Part of a small language model's weights: width 256, 12.5M parameters.
Each number is 200 + 40 x the weight over its row's rms, rounded and kept within 0 to 999. Layers, rows and columns count from 0. The size before them is the row's rms in percent of the matrix's.

# up: layer 5 MLP up, 1344x256, rms 0.0757, rows 765-799, columns 192-255
# down: layer 5 MLP down (transposed), 1344x256, rms 0.0671, rows 765-799, columns 192-255
# gate: layer 5 MLP gate, 1344x256, rms 0.0719, rows 766-800, columns 192-255
up765,085,145,197,127,253,169,236,188,217,205,131,210,214,171,227,147,169,205,254,149,255,176,158,233,177,145,197,169,182,175,179,211,210,178,148,203,171,271,113,125,171,193,155,231,218,152,282,266,247,242,198,116,174,209,180,158,156,243,133,231,159,231,311,189,247
down765,090,193,192,217,148,222,157,177,168,231,271,152,199,197,141,228,203,183,176,194,123,219,237,182,181,238,192,282,266,124,192,172,254,213,209,196,186,220,234,257,220,213,265,172,195,237,169,156,197,115,211,329,199,184,223,254,192,171,228,181,246,165,115,280,163
gate766,096,150,225,200,152,225,129,203,199,181,160,242,258,235,187,262,223,219,207,197,195,256,131,137,216,261,141,187,143,149,179,175,218,166,175,194,143,227,180,233,205,201,179,209,250,223,186,155,256,176,205,216,133,164,204,253,201,186,190,159,201,185,198,135,202
up766,095,188,214,263,199,175,158,202,186,206,173,208,233,222,239,251,238,152,134,233,252,171,192,232,204,311,163,246,251,247,171,189,201,169,249,183,181,128,280,170,193,156,191,192,127,133,157,179,205,240,167,213,229,130,234,250,174,224,219,211,194,154,258,222,181
down766,103,260,169,130,181,183,192,170,260,224,163,149,208,209,196,176,185,181,180,201,206,189,204,196,213,217,190,186,146,311,185,228,188,222,268,198,148,200,193,239,203,170,147,228,238,223,273,186,286,165,170,211,168,177,156,197,291,119,235,151,226,197,214,163,119
gate767,100,279,146,225,220,196,177,284,172,174,160,205,143,230,223,152,246,168,207,129,105,181,151,246,194,202,243,135,235,215,178,239,211,164,128,211,237,224,238,133,161,215,190,240,196,343,195,204,187,232,199,223,163,275,161,237,155,212,232,157,198,201,140,234,186
up767,093,269,251,176,215,209,205,215,239,213,150,166,141,184,158,153,218,244,223,166,233,102,172,274,237,254,299,230,253,275,155,188,122,255,218,208,154,148,216,170,216,211,292,154,203,213,241,191,190,183,192,284,178,126,267,192,143,174,245,214,199,252,201,155,177
down767,098,214,185,186,246,214,172,241,246,230,295,184,136,197,185,196,237,166,281,274,168,259,190,222,231,175,293,234,141,180,178,138,228,177,228,178,184,213,175,245,197,212,238,220,138,167,162,185,187,218,227,118,190,260,126,169,255,133,201,194,157,141,224,100,284
gate768,101,232,212,181,216,222,140,168,151,292,199,241,156,198,123,224,169,218,169,130,172,142,142,134,194,125,258,184,177,168,223,219,208,160,182,247,212,198,179,233,174,213,174,175,227,138,213,211,199,209,202,262,258,241,194,219,241,139,194,234,173,191,202,193,192
up768,107,208,173,210,179,189,221,216,181,224,179,248,182,229,158,227,193,159,184,234,147,205,237,237,190,145,236,197,251,245,155,245,211,210,273,195,252,238,284,196,195,246,172,244,219,187,171,273,102,126,199,212,201,198,157,182,166,236,154,190,181,168,257,120,155
down768,107,135,246,163,183,128,155,136,225,148,196,235,215,200,265,238,222,234,149,235,223,189,249,246,200,238,188,178,239,205,198,169,213,220,184,193,200,185,265,281,143,168,260,221,170,205,289,173,212,162,303,223,201,234,203,183,199,286,224,198,141,255,137,182,227
gate769,095,206,104,168,174,162,223,224,195,235,125,260,206,216,153,207,256,213,207,182,202,223,230,231,309,205,220,175,171,239,186,217,112,224,198,189,196,252,214,209,173,228,279,175,167,153,185,181,92,230,226,192,191,237,202,139,286,207,192,192,172,138,188,180,187
up769,096,248,206,220,178,205,294,211,211,214,303,250,205,196,199,203,235,240,146,213,136,117,194,198,142,242,241,248,237,189,236,205,190,185,201,162,221,249,252,149,175,207,182,281,221,138,214,185,164,200,197,212,164,200,296,169,238,251,276,229,155,154,215,217,194
down769,094,186,262,133,171,128,139,218,104,178,159,249,202,186,187,190,206,193,169,224,249,220,161,222,183,130,225,128,148,206,190,221,154,225,259,242,191,208,178,213,210,200,119,148,188,260,234,286,197,192,204,275,149,180,164,206,136,226,184,224,264,268,210,173,203
gate770,096,190,168,212,168,249,241,206,179,162,224,238,261,204,207,189,202,107,213,189,109,226,173,208,282,205,245,230,164,109,232,174,279,269,243,294,217,164,160,191,263,207,236,161,175,170,178,210,229,211,153,118,139,168,142,212,280,193,280,197,182,143,232,289,186
up770,092,156,191,240,174,131,257,140,222,160,160,216,241,217,208,233,224,197,154,140,126,153,252,176,215,207,219,253,151,172,183,153,250,262,178,193,200,210,232,197,250,171,208,237,176,153,165,225,196,283,174,189,247,183,204,277,198,148,233,188,121,166,224,229,188
down770,087,190,216,167,254,181,197,275,201,115,181,164,174,201,268,207,199,225,165,225,212,229,216,208,179,203,246,221,203,235,198,177,217,193,228,247,178,162,149,226,205,199,224,157,259,222,152,144,251,187,229,201,193,254,231,164,197,310,235,228,243,211,116,218,213
gate771,094,143,165,194,214,206,182,272,172,141,250,251,191,212,179,231,214,190,221,265,186,204,197,190,203,158,229,248,250,219,209,216,153,227,194,217,212,119,240,160,126,206,243,185,215,200,258,237,158,274,201,286,238,239,293,253,183,217,173,232,188,185,128,209,239
up771,092,192,169,209,236,169,156,136,182,172,278,239,179,160,141,231,202,248,149,185,209,181,183,144,172,134,251,225,102,221,205,209,163,180,210,127,188,170,211,215,177,124,207,211,105,253,208,212,177,171,150,129,201,273,253,220,155,222,212,181,153,239,236,158,98
down771,097,228,220,204,219,184,197,201,186,213,161,274,225,144,197,192,258,185,152,208,218,231,236,172,228,246,140,236,212,262,170,138,207,227,218,187,246,155,156,256,220,210,219,205,238,171,171,190,245,285,224,207,147,185,244,169,169,251,273,173,290,242,110,263,229
gate772,101,236,246,225,164,144,148,182,227,200,217,227,146,177,184,224,191,246,214,197,202,207,186,224,283,236,203,178,172,138,169,211,219,200,220,167,133,168,150,187,185,203,223,207,193,228,171,220,217,237,121,307,242,202,251,195,240,273,220,211,207,195,185,187,172
up772,099,197,211,143,250,260,169,232,184,151,232,150,194,223,207,128,261,125,168,167,186,200,208,191,169,245,287,180,167,158,210,131,186,177,111,164,252,164,237,179,202,183,207,164,238,138,267,171,256,218,202,207,271,212,155,202,226,240,207,246,265,171,182,157,168
down772,103,186,237,174,183,178,208,184,234,218,204,184,182,217,158,210,207,109,197,244,201,179,218,146,206,155,60,112,159,194,210,214,159,244,171,221,202,179,209,227,176,156,180,199,208,145,227,193,128,198,195,123,177,191,224,212,205,151,102,173,174,175,217,266,196
gate773,107,207,199,191,278,182,175,260,144,168,186,200,158,221,225,195,287,216,188,254,185,220,171,215,207,256,146,164,268,192,122,207,239,165,216,190,182,220,158,199,185,148,187,203,164,185,154,184,219,174,238,191,235,178,197,217,230,249,164,235,200,221,250,239,219
up773,105,197,192,230,273,277,248,276,170,223,86,112,223,220,232,144,223,207,234,231,263,153,186,233,223,236,233,175,219,73,236,233,237,167,252,175,249,177,212,234,184,221,206,191,202,251,172,197,152,156,203,178,223,203,121,180,237,213,212,242,209,232,169,170,208
down773,104,165,273,243,174,203,203,223,171,204,259,219,168,235,206,251,155,170,192,196,180,235,171,267,211,214,243,224,107,203,166,178,186,197,246,216,217,194,210,174,201,217,174,202,175,201,204,267,255,198,150,201,204,157,173,212,172,239,141,193,203,180,150,256,142
gate774,109,173,226,197,149,203,206,213,216,206,260,256,126,139,306,238,184,225,163,173,136,237,224,258,195,162,226,173,222,160,160,228,255,161,128,175,143,159,230,224,265,174,187,242,231,267,159,184,211,203,185,192,174,270,235,142,198,169,197,195,192,210,224,187,158
up774,109,216,217,202,224,203,195,232,175,153,199,272,192,225,233,194,228,149,200,188,161,215,225,200,185,140,232,230,224,183,247,199,252,221,127,157,211,293,203,264,235,179,215,277,247,220,200,234,202,196,249,267,170,222,187,183,139,213,214,112,163,149,253,187,201
down774,108,198,159,245,163,218,185,293,241,232,125,286,122,172,151,211,208,180,221,129,184,232,240,229,206,233,214,218,198,249,210,186,233,158,240,211,179,238,152,214,304,251,179,159,187,210,150,197,220,110,111,200,144,172,214,233,213,179,181,211,170,157,163,253,173
gate775,111,219,210,190,249,254,134,206,224,176,234,212,278,201,224,188,193,206,220,163,242,93,212,274,288,236,178,172,194,231,227,178,189,275,184,209,179,147,254,194,228,223,173,99,115,177,209,195,217,219,189,147,223,191,250,71,189,155,188,234,169,180,198,215,132
up775,116,179,147,239,244,256,167,179,190,160,172,263,203,232,197,230,214,158,173,166,196,222,239,232,251,193,151,212,166,228,199,127,260,182,251,198,148,155,224,169,240,200,191,178,176,193,259,149,155,200,190,218,194,173,268,146,211,235,276,166,190,240,276,201,192
down775,107,224,163,237,190,234,132,143,126,178,250,218,228,149,187,219,175,219,161,215,133,253,132,179,192,256,157,190,186,188,206,180,198,211,184,166,160,182,221,165,149,162,230,247,171,199,261,167,201,148,236,161,220,202,204,150,127,170,213,238,214,244,149,175,276
gate776,096,190,192,191,191,236,248,140,126,232,145,208,282,146,186,141,215,233,217,189,202,177,205,202,223,153,308,249,201,206,101,224,169,238,225,202,242,149,181,167,223,109,225,192,100,141,117,198,147,141,207,221,215,259,249,201,156,238,181,207,176,186,181,187,193
up776,098,208,134,201,146,186,179,217,228,258,237,114,118,240,211,233,235,179,227,254,145,228,147,107,164,214,121,186,182,210,199,226,278,141,131,178,235,168,225,253,220,178,169,198,263,253,215,231,303,249,205,152,209,197,232,265,240,172,250,244,245,224,193,221,252
down776,088,267,251,216,171,159,157,141,114,139,164,208,274,177,207,178,192,290,246,171,244,162,262,140,182,272,229,215,214,231,187,274,105,253,285,235,215,179,119,170,157,190,160,205,174,138,190,177,224,204,141,225,173,206,200,195,196,204,230,106,106,138,166,196,167
gate777,095,262,166,238,178,207,201,195,251,236,187,146,156,166,179,174,191,166,185,181,168,185,195,268,234,228,225,285,101,184,201,242,314,220,260,215,217,262,215,200,231,265,175,123,159,228,185,175,183,201,245,171,167,167,190,189,237,186,242,159,243,229,141,224,237
up777,090,209,219,227,213,250,216,217,209,179,185,153,179,160,239,246,225,174,147,156,198,213,230,230,137,190,241,224,244,163,161,226,108,205,137,138,208,229,118,162,171,219,148,140,207,149,276,227,210,205,259,163,254,165,263,250,146,175,222,191,196,249,242,222,141
down777,095,150,152,223,256,130,199,162,184,158,224,284,229,179,230,192,221,215,170,250,255,250,213,192,218,323,176,185,153,202,160,164,222,234,164,223,242,228,196,198,209,255,159,115,190,190,212,158,196,182,156,250,225,223,191,239,238,156,109,246,168,219,123,200,223
gate778,094,138,152,241,210,192,200,207,267,213,229,230,200,186,200,206,188,192,163,218,282,200,222,192,225,196,289,174,212,249,153,228,187,193,208,209,227,138,145,128,226,227,204,287,123,251,199,237,220,214,209,239,164,195,118,214,140,260,188,201,152,249,249,188,244
up778,098,232,180,197,207,234,182,183,217,164,127,201,256,158,254,129,202,186,199,134,242,225,210,126,134,201,234,146,227,172,202,276,188,163,113,220,205,217,191,177,193,181,188,206,231,206,268,214,259,197,201,240,114,218,157,215,312,259,129,180,161,217,231,253,172
down778,102,197,251,115,141,190,266,220,173,167,207,189,233,215,229,123,233,252,180,133,187,176,227,193,136,148,198,175,187,232,181,218,221,199,189,204,169,288,228,272,149,196,173,203,246,136,158,144,203,258,214,180,241,205,245,249,257,190,202,167,250,163,133,146,240
gate779,094,231,244,258,286,273,164,231,227,195,215,282,166,309,152,171,157,225,198,167,160,159,259,241,179,146,189,223,181,239,226,197,239,155,133,128,159,191,221,236,230,221,210,210,164,207,224,158,118,232,299,198,171,137,171,227,248,260,216,201,204,129,229,172,171
up779,083,200,218,115,273,289,194,133,135,219,222,87,200,173,220,155,199,130,128,209,202,182,160,178,248,144,108,242,208,140,193,199,197,208,156,164,203,227,212,234,225,183,231,232,179,145,159,172,196,160,168,211,190,192,239,248,199,157,140,201,199,227,200,205,238
down779,091,238,202,275,178,215,133,297,148,111,50,217,166,231,226,245,189,221,178,229,217,248,261,236,264,192,183,132,205,195,164,233,141,203,226,203,228,160,162,265,234,204,209,227,270,191,221,294,232,226,237,181,227,257,136,255,215,179,156,204,146,231,259,217,183
gate780,101,172,193,186,186,249,208,204,280,175,199,265,204,116,219,270,220,221,276,176,149,242,221,147,221,174,206,121,171,274,192,188,226,241,181,208,208,172,197,150,167,215,199,259,178,128,206,207,254,145,253,213,193,210,239,156,217,230,210,228,173,148,201,192,245
up780,111,263,268,236,185,216,153,163,216,213,273,227,197,235,146,196,200,180,195,220,236,257,251,193,186,264,175,242,251,201,311,304,223,164,227,139,135,223,209,183,261,196,230,243,240,207,266,170,189,198,218,202,222,231,158,185,231,149,252,212,140,218,141,157,202
down780,103,121,193,174,247,184,258,198,304,268,232,185,267,220,251,210,190,258,142,233,87,135,183,187,133,258,198,333,217,196,223,217,149,216,238,163,231,240,255,238,272,256,201,206,245,198,101,207,194,203,138,255,205,228,170,207,163,241,190,190,205,235,267,171,155
gate781,099,205,240,251,156,316,174,238,192,189,230,246,182,179,198,230,143,142,240,202,194,195,171,218,209,219,204,84,151,207,248,172,220,234,172,231,296,227,214,257,194,200,169,192,218,187,212,215,200,238,264,207,229,227,219,233,204,167,221,227,214,139,191,244,264
up781,105,199,220,152,275,236,188,234,151,214,256,193,202,176,216,206,186,177,214,185,245,179,248,169,156,164,217,245,127,221,233,227,203,273,293,241,282,246,187,213,164,151,120,183,193,230,156,174,228,178,289,203,240,227,202,144,149,135,232,224,186,130,248,256,205
down781,110,319,234,189,206,127,171,185,153,242,275,189,132,181,237,234,203,172,178,212,260,173,211,209,230,129,211,205,154,190,190,235,217,260,214,173,201,177,167,258,245,167,219,236,225,190,176,147,232,298,232,171,253,182,193,180,194,236,193,188,226,226,190,200,120
gate782,100,222,180,215,231,147,222,222,181,156,196,239,247,189,191,262,188,147,213,184,214,158,167,202,153,167,111,214,270,204,209,132,183,179,279,181,185,186,221,192,214,183,196,237,170,181,177,236,292,225,143,184,229,167,211,153,240,189,183,238,234,266,138,222,293
up782,100,222,174,198,226,254,152,227,247,208,183,167,184,191,173,187,229,212,213,168,200,193,210,186,264,208,105,181,248,175,246,180,137,210,257,144,200,197,183,146,206,236,194,181,168,193,227,160,271,178,245,214,222,250,179,215,283,186,207,244,179,222,164,173,165
down782,102,205,227,204,118,241,223,214,219,208,169,201,243,182,251,206,206,185,171,181,234,231,230,227,247,167,217,234,209,102,166,219,200,197,162,173,234,156,200,156,215,168,219,191,289,148,207,196,124,207,243,228,212,180,143,194,205,230,223,89,172,184,240,234,204
gate783,097,198,149,172,120,231,294,160,168,155,219,178,219,243,194,167,223,150,260,271,251,249,185,147,173,215,165,200,170,206,199,177,196,197,230,155,195,192,173,221,239,172,282,243,233,159,245,194,229,211,177,229,186,165,184,183,171,174,189,157,118,222,162,163,269
up783,091,186,149,166,211,297,228,134,188,135,194,186,258,250,189,172,282,236,210,276,229,219,210,193,208,220,177,108,245,217,329,225,128,213,186,252,137,183,206,187,149,175,213,223,213,187,265,209,246,155,225,198,205,276,191,170,213,229,166,206,174,231,184,133,187
down783,101,208,253,238,210,207,126,257,224,293,188,231,213,146,213,210,184,219,209,173,153,188,182,275,239,146,256,268,190,123,102,140,220,164,202,219,193,157,187,243,216,220,186,193,150,260,166,205,218,188,107,185,246,224,239,206,211,141,202,213,217,199,231,207,131
gate784,103,123,169,205,213,199,180,290,217,174,215,208,211,208,236,89,144,214,133,287,225,179,173,210,172,204,180,177,123,208,199,177,124,175,177,204,156,102,190,222,244,204,167,181,206,161,207,274,168,167,166,163,245,199,253,201,182,157,134,198,272,216,172,197,159
up784,107,187,182,173,207,244,139,152,188,191,185,176,236,229,149,182,160,182,216,220,216,216,282,203,261,214,181,218,231,209,256,224,225,171,155,203,294,174,206,202,245,209,173,181,183,187,231,178,193,240,202,165,213,270,206,204,222,272,226,226,222,163,192,234,272
down784,106,207,215,254,217,187,243,195,190,192,153,205,234,197,240,278,172,213,149,207,227,234,220,210,177,275,207,205,164,252,189,188,183,246,217,198,215,210,157,154,223,252,222,138,235,281,248,175,236,240,203,180,214,152,185,190,182,238,198,181,190,179,202,196,220
gate785,102,128,175,153,215,168,222,222,237,188,143,190,233,219,181,215,203,209,211,161,154,181,184,197,158,196,233,163,174,204,112,300,229,177,214,192,254,165,117,160,168,181,236,182,217,265,165,220,151,176,196,202,139,153,169,215,191,229,172,163,211,159,181,140,199
up785,110,247,285,218,239,169,146,177,191,157,172,214,222,174,151,238,159,269,157,219,185,220,197,206,243,213,267,138,185,201,149,185,153,238,161,190,184,155,195,206,181,185,216,239,196,161,153,160,212,251,195,220,208,215,182,173,69,220,188,202,173,159,184,204,226
down785,109,195,210,204,195,183,112,248,179,201,205,207,157,172,231,181,200,183,105,222,190,155,181,195,217,172,235,165,183,227,211,178,260,246,214,196,197,164,132,240,183,211,217,151,233,208,157,196,231,205,168,120,201,135,191,200,194,130,221,192,240,228,203,165,173
gate786,092,101,200,187,242,185,171,197,202,177,170,122,141,246,149,226,228,219,222,132,267,210,233,173,170,139,255,186,234,189,192,221,143,152,207,203,203,212,156,166,172,231,193,186,211,235,180,212,164,229,229,162,216,178,174,199,201,278,204,266,186,169,272,145,143
up786,091,264,230,180,242,154,205,204,238,239,230,240,240,222,166,156,174,191,149,223,216,244,245,94,261,224,216,181,254,251,94,286,205,259,183,164,136,208,263,162,237,195,193,139,140,262,177,293,168,240,168,175,227,277,214,174,179,188,244,204,156,211,194,214,234
down786,093,180,147,203,152,217,172,201,259,156,156,121,120,199,105,147,262,207,309,178,215,159,115,192,193,224,249,283,222,188,298,162,228,162,148,224,178,209,201,262,175,242,171,182,227,163,224,184,206,175,250,192,297,174,210,231,253,205,219,187,276,186,273,114,181
gate787,106,108,211,173,158,181,234,200,209,159,204,243,183,267,183,234,249,227,199,191,257,154,176,181,223,190,220,218,186,217,155,181,204,233,119,228,207,199,186,248,162,230,127,153,153,213,247,170,141,143,159,188,185,148,140,224,185,222,221,202,153,202,175,193,82
up787,104,227,179,284,247,244,139,202,206,240,96,212,138,155,197,213,268,230,182,173,230,264,216,217,145,262,188,253,215,229,193,189,194,220,247,254,213,220,244,209,237,216,247,186,246,181,186,146,235,257,204,203,291,193,236,217,182,221,225,219,272,260,243,203,279
down787,093,186,260,146,175,199,156,162,242,170,232,164,209,136,257,187,127,170,210,196,189,159,167,212,215,267,189,188,214,152,222,247,234,177,214,145,193,211,175,111,147,211,195,198,130,220,227,178,179,178,230,180,171,194,170,157,185,219,218,161,149,262,225,209,201
gate788,092,171,148,177,201,142,204,225,288,213,177,189,187,140,200,208,227,162,270,261,178,179,227,249,222,180,177,180,86,220,253,179,223,164,236,207,234,198,193,178,193,220,242,96,192,147,237,226,171,149,178,203,158,207,235,233,233,174,230,151,255,196,163,191,133
up788,095,185,176,164,218,107,266,212,201,244,215,146,188,160,273,196,81,205,192,205,222,176,204,219,197,246,240,288,196,124,187,240,228,179,217,213,201,234,233,170,152,208,215,217,189,155,225,206,226,173,153,243,212,240,271,147,171,154,226,221,284,167,204,245,159
down788,100,234,162,207,214,210,151,207,318,242,194,238,185,130,170,248,290,209,197,159,169,237,206,181,254,170,156,143,147,231,232,187,193,187,271,95,236,215,220,242,252,241,212,134,239,248,177,211,194,200,178,211,156,160,113,211,200,225,147,113,201,165,182,229,248
gate789,094,209,172,225,206,170,190,198,183,224,179,271,158,194,221,196,173,247,259,233,164,188,178,193,216,181,196,159,268,220,242,211,258,213,205,145,234,188,228,227,259,158,158,254,211,207,257,248,241,234,156,200,177,223,174,205,210,253,143,160,212,238,178,180,228
up789,098,175,275,271,166,248,222,212,167,233,132,167,147,198,207,233,215,163,240,210,232,191,279,244,208,156,223,211,247,210,238,224,153,202,131,219,260,230,184,223,200,171,157,219,186,159,144,230,167,172,156,208,287,249,281,169,222,227,220,224,168,261,163,222,257
down789,103,212,170,205,162,129,187,255,187,145,163,218,206,210,182,214,148,231,215,168,204,181,199,246,235,220,189,166,174,225,231,154,252,234,240,223,205,191,189,182,235,206,181,221,175,237,271,243,214,243,167,169,184,211,132,207,230,145,273,160,172,202,208,191,226
gate790,094,177,198,179,239,156,246,166,249,238,248,212,216,179,312,278,122,173,201,277,227,168,282,243,212,165,263,135,217,194,158,188,215,204,194,211,150,86,266,178,180,222,248,201,190,192,165,236,254,197,127,201,161,265,224,225,290,200,226,150,265,200,242,216,122
up790,090,200,182,220,173,166,186,271,183,244,132,175,267,157,248,145,216,155,229,161,171,174,252,217,152,212,156,271,217,237,169,178,182,225,267,301,207,179,244,238,145,246,181,249,189,238,176,273,132,204,229,127,185,133,183,198,194,208,144,201,192,235,210,228,108
down790,098,184,211,225,213,201,230,87,216,177,199,203,167,196,180,225,228,237,166,260,266,189,190,238,189,216,221,164,219,211,187,235,198,160,259,172,204,151,184,243,209,207,213,225,216,152,141,238,168,178,201,239,243,216,287,192,209,208,245,210,182,97,199,265,174
gate791,103,184,160,155,239,190,233,108,169,169,174,221,237,164,122,247,235,176,179,204,260,215,133,188,247,255,265,175,189,146,180,234,171,215,176,181,162,136,240,102,172,157,180,199,183,209,120,189,243,194,215,175,220,146,200,206,249,240,171,183,249,141,194,210,189
up791,106,177,234,199,232,213,246,191,280,296,253,199,171,180,264,230,196,144,164,171,238,238,237,210,231,180,220,208,158,185,183,212,202,106,217,152,222,189,185,225,209,257,258,196,224,221,232,249,201,244,160,191,258,206,302,199,211,265,234,248,130,170,138,166,176
down791,109,152,182,241,163,178,205,109,183,201,166,189,254,157,196,206,244,221,171,162,151,166,184,202,179,220,235,194,197,173,135,238,188,187,203,150,223,255,212,103,140,191,181,178,171,178,143,202,267,157,157,188,176,243,90,212,195,216,203,221,203,254,157,208,168
gate792,095,245,202,219,210,180,159,218,175,154,215,168,164,196,214,121,212,240,170,218,106,169,144,205,249,234,187,239,152,192,178,156,232,159,197,192,184,160,245,146,203,173,194,181,279,150,201,192,229,151,248,198,223,277,193,203,232,172,129,236,249,236,167,248,273
up792,094,178,221,245,167,252,206,236,234,235,212,169,207,269,193,172,219,229,200,194,142,120,261,162,124,186,210,210,190,191,144,239,161,174,190,247,209,128,192,162,222,113,184,119,254,235,163,218,205,184,230,207,253,112,207,274,198,116,229,185,185,143,203,204,242
down792,094,178,205,160,128,151,160,206,142,226,234,199,194,111,198,273,208,170,145,229,269,268,218,139,257,165,201,263,268,224,264,187,160,269,158,144,199,271,232,277,195,279,247,301,157,173,188,192,166,243,142,173,218,172,191,147,180,180,141,160,194,269,235,243,160
gate793,103,218,165,166,172,187,199,313,233,207,270,175,275,163,201,256,197,154,163,253,185,176,225,237,173,184,215,276,289,206,248,162,148,135,159,161,245,168,175,236,158,141,220,257,198,249,136,233,221,211,194,217,243,221,193,209,143,163,108,261,180,272,169,204,235
up793,098,147,186,214,224,189,235,198,265,248,239,238,204,250,122,179,159,241,147,250,222,244,186,192,143,234,259,226,134,268,197,96,213,262,221,213,208,144,206,206,176,245,236,189,168,211,249,250,196,186,230,216,249,202,247,236,198,201,179,219,229,143,204,168,293
down793,102,309,178,149,206,191,223,203,168,241,191,246,141,272,208,208,256,211,187,212,198,229,170,190,199,148,180,232,253,163,192,268,194,100,209,193,117,180,216,301,219,173,210,187,209,184,188,275,203,229,169,196,239,248,175,134,261,192,139,220,144,245,163,185,192
gate794,105,233,194,241,158,236,176,219,176,229,230,132,203,191,195,217,235,187,168,196,168,161,226,203,165,131,203,192,202,215,210,227,149,225,151,164,145,170,246,281,203,200,218,149,230,180,280,150,201,199,230,199,152,183,207,137,218,318,201,108,245,292,203,204,208
up794,099,190,236,211,200,142,185,309,244,182,202,196,173,187,239,230,186,201,169,183,260,247,190,135,251,177,193,202,202,186,256,198,212,178,209,194,168,171,239,220,214,318,254,255,180,148,157,163,215,156,248,251,244,170,197,150,193,175,204,216,222,130,201,251,224
down794,103,147,249,210,177,155,195,154,213,238,222,215,147,230,322,233,164,214,248,216,221,186,208,170,294,200,206,229,153,190,226,193,182,229,212,255,238,162,166,176,154,105,147,154,211,177,222,231,168,243,202,237,199,199,228,266,304,200,222,302,191,126,150,174,178
gate795,105,192,212,165,248,235,193,206,192,202,201,206,222,170,157,165,231,188,181,184,170,294,188,227,150,218,176,209,171,196,251,256,191,183,161,216,181,198,166,191,218,192,146,295,154,263,245,207,191,214,228,200,228,230,185,183,164,165,177,191,256,185,150,206,271
up795,111,192,185,279,209,185,200,218,188,139,218,162,247,219,183,189,247,218,165,210,219,213,174,241,190,169,255,159,152,230,253,203,166,194,171,158,235,195,203,196,170,220,217,202,274,231,199,122,193,219,246,239,166,266,196,215,257,171,251,226,243,251,208,165,104
down795,104,169,149,168,181,212,141,214,106,218,182,221,229,288,171,252,257,163,125,204,193,184,123,238,166,124,192,178,221,180,193,184,172,179,211,207,224,149,302,226,203,292,155,184,242,229,169,162,212,160,254,214,191,273,241,135,209,225,127,219,214,237,162,232,179
gate796,098,194,186,199,161,208,208,211,142,203,302,221,124,200,177,160,210,220,258,118,283,179,260,186,164,204,268,139,183,121,241,228,232,210,174,128,275,220,169,179,200,188,233,198,324,155,228,167,267,186,196,178,151,263,151,233,209,200,194,245,259,203,236,177,229
up796,096,176,132,153,169,205,198,174,217,163,131,236,223,168,213,159,206,223,236,171,238,218,128,193,215,204,217,136,197,237,256,166,217,204,206,175,236,183,257,177,186,235,177,177,176,202,166,221,208,200,224,281,209,168,191,190,267,243,204,174,214,172,305,170,203
down796,095,251,241,167,249,217,212,237,210,173,233,207,162,216,232,193,215,105,193,228,247,171,198,266,212,159,219,341,220,167,182,249,200,213,183,244,151,239,149,198,103,199,191,221,255,153,213,233,206,220,205,202,207,201,159,140,139,185,113,230,212,211,167,164,183
gate797,097,235,156,131,331,178,100,202,236,253,170,230,224,226,180,167,193,129,198,231,244,207,230,212,296,289,188,251,224,220,149,171,261,154,232,171,177,223,192,154,257,251,184,193,182,152,206,239,195,293,202,190,198,213,174,207,233,185,201,236,172,247,194,143,245
up797,107,233,257,176,210,161,216,231,184,231,185,116,155,271,264,292,168,164,228,117,248,209,184,177,231,203,198,193,237,269,200,61,185,202,224,267,232,191,206,220,142,216,167,229,209,182,253,206,269,237,163,203,179,157,191,180,188,88,219,216,234,149,197,176,273
down797,107,240,246,210,195,228,203,211,166,207,169,188,168,156,177,156,147,305,220,205,157,162,222,192,253,225,201,280,144,195,223,228,246,200,207,189,298,193,202,253,251,205,181,173,168,264,117,262,180,180,255,212,201,256,226,268,220,183,208,195,164,178,236,255,189
gate798,099,289,185,247,257,244,265,161,208,264,215,177,247,206,191,258,212,231,212,207,180,217,175,134,278,202,184,280,226,226,212,184,218,241,247,258,170,255,224,183,231,190,234,167,209,147,235,253,165,147,258,189,233,167,173,187,211,250,181,186,98,209,216,189,237
up798,096,223,189,183,125,215,231,279,193,176,208,148,201,265,245,220,195,206,207,263,195,168,205,160,183,200,185,182,223,230,116,215,217,189,205,212,233,222,185,173,223,245,110,189,143,221,261,169,186,210,179,194,150,193,235,206,251,207,175,132,114,225,186,252,186
down798,090,257,269,219,198,170,155,175,192,119,98,194,170,236,119,209,191,215,188,178,188,235,150,242,213,232,153,326,180,195,172,175,207,228,212,184,170,245,231,179,152,218,235,178,247,286,170,118,245,156,138,153,194,155,174,144,226,191,186,254,246,171,169,134,285
gate799,107,195,140,178,190,258,154,162,195,171,226,182,241,160,203,190,241,215,153,168,172,263,151,203,213,169,129,117,208,185,245,167,255,175,223,229,211,229,196,285,229,205,188,193,267,136,256,226,170,245,188,197,273,260,239,209,157,113,118,239,292,165,164,274,197
up799,115,170,165,188,139,198,215,156,179,208,217,190,219,167,250,207,146,126,206,213,196,184,176,117,148,223,133,264,216,107,205,212,233,180,196,173,190,202,228,268,171,194,117,172,246,133,217,165,137,256,165,207,268,168,190,253,214,201,228,179,247,230,264,180,275
down799,113,124,139,167,196,278,252,240,169,208,245,193,231,163,224,198,135,178,223,237,173,54,222,212,191,209,182,183,216,181,234,186,209,198,258,210,174,244,246,142,194,211,211,198,278,122,182,155,178,195,141,253,191,188,217,236,206,226,195,239,186,209,227,194,189
gate800,094,245,122,251,170,217,198,136,168,140,144,184,236,204,217,230,266,228,280,227,113,173,258,228,265,239,187,214,206,159,157,248,187,266,270,225,174,186,257,178,226,251,196,195,187,173,225,222,185,171,211,188,183,118,183,157,234,152,195,177,196,175,240,217,142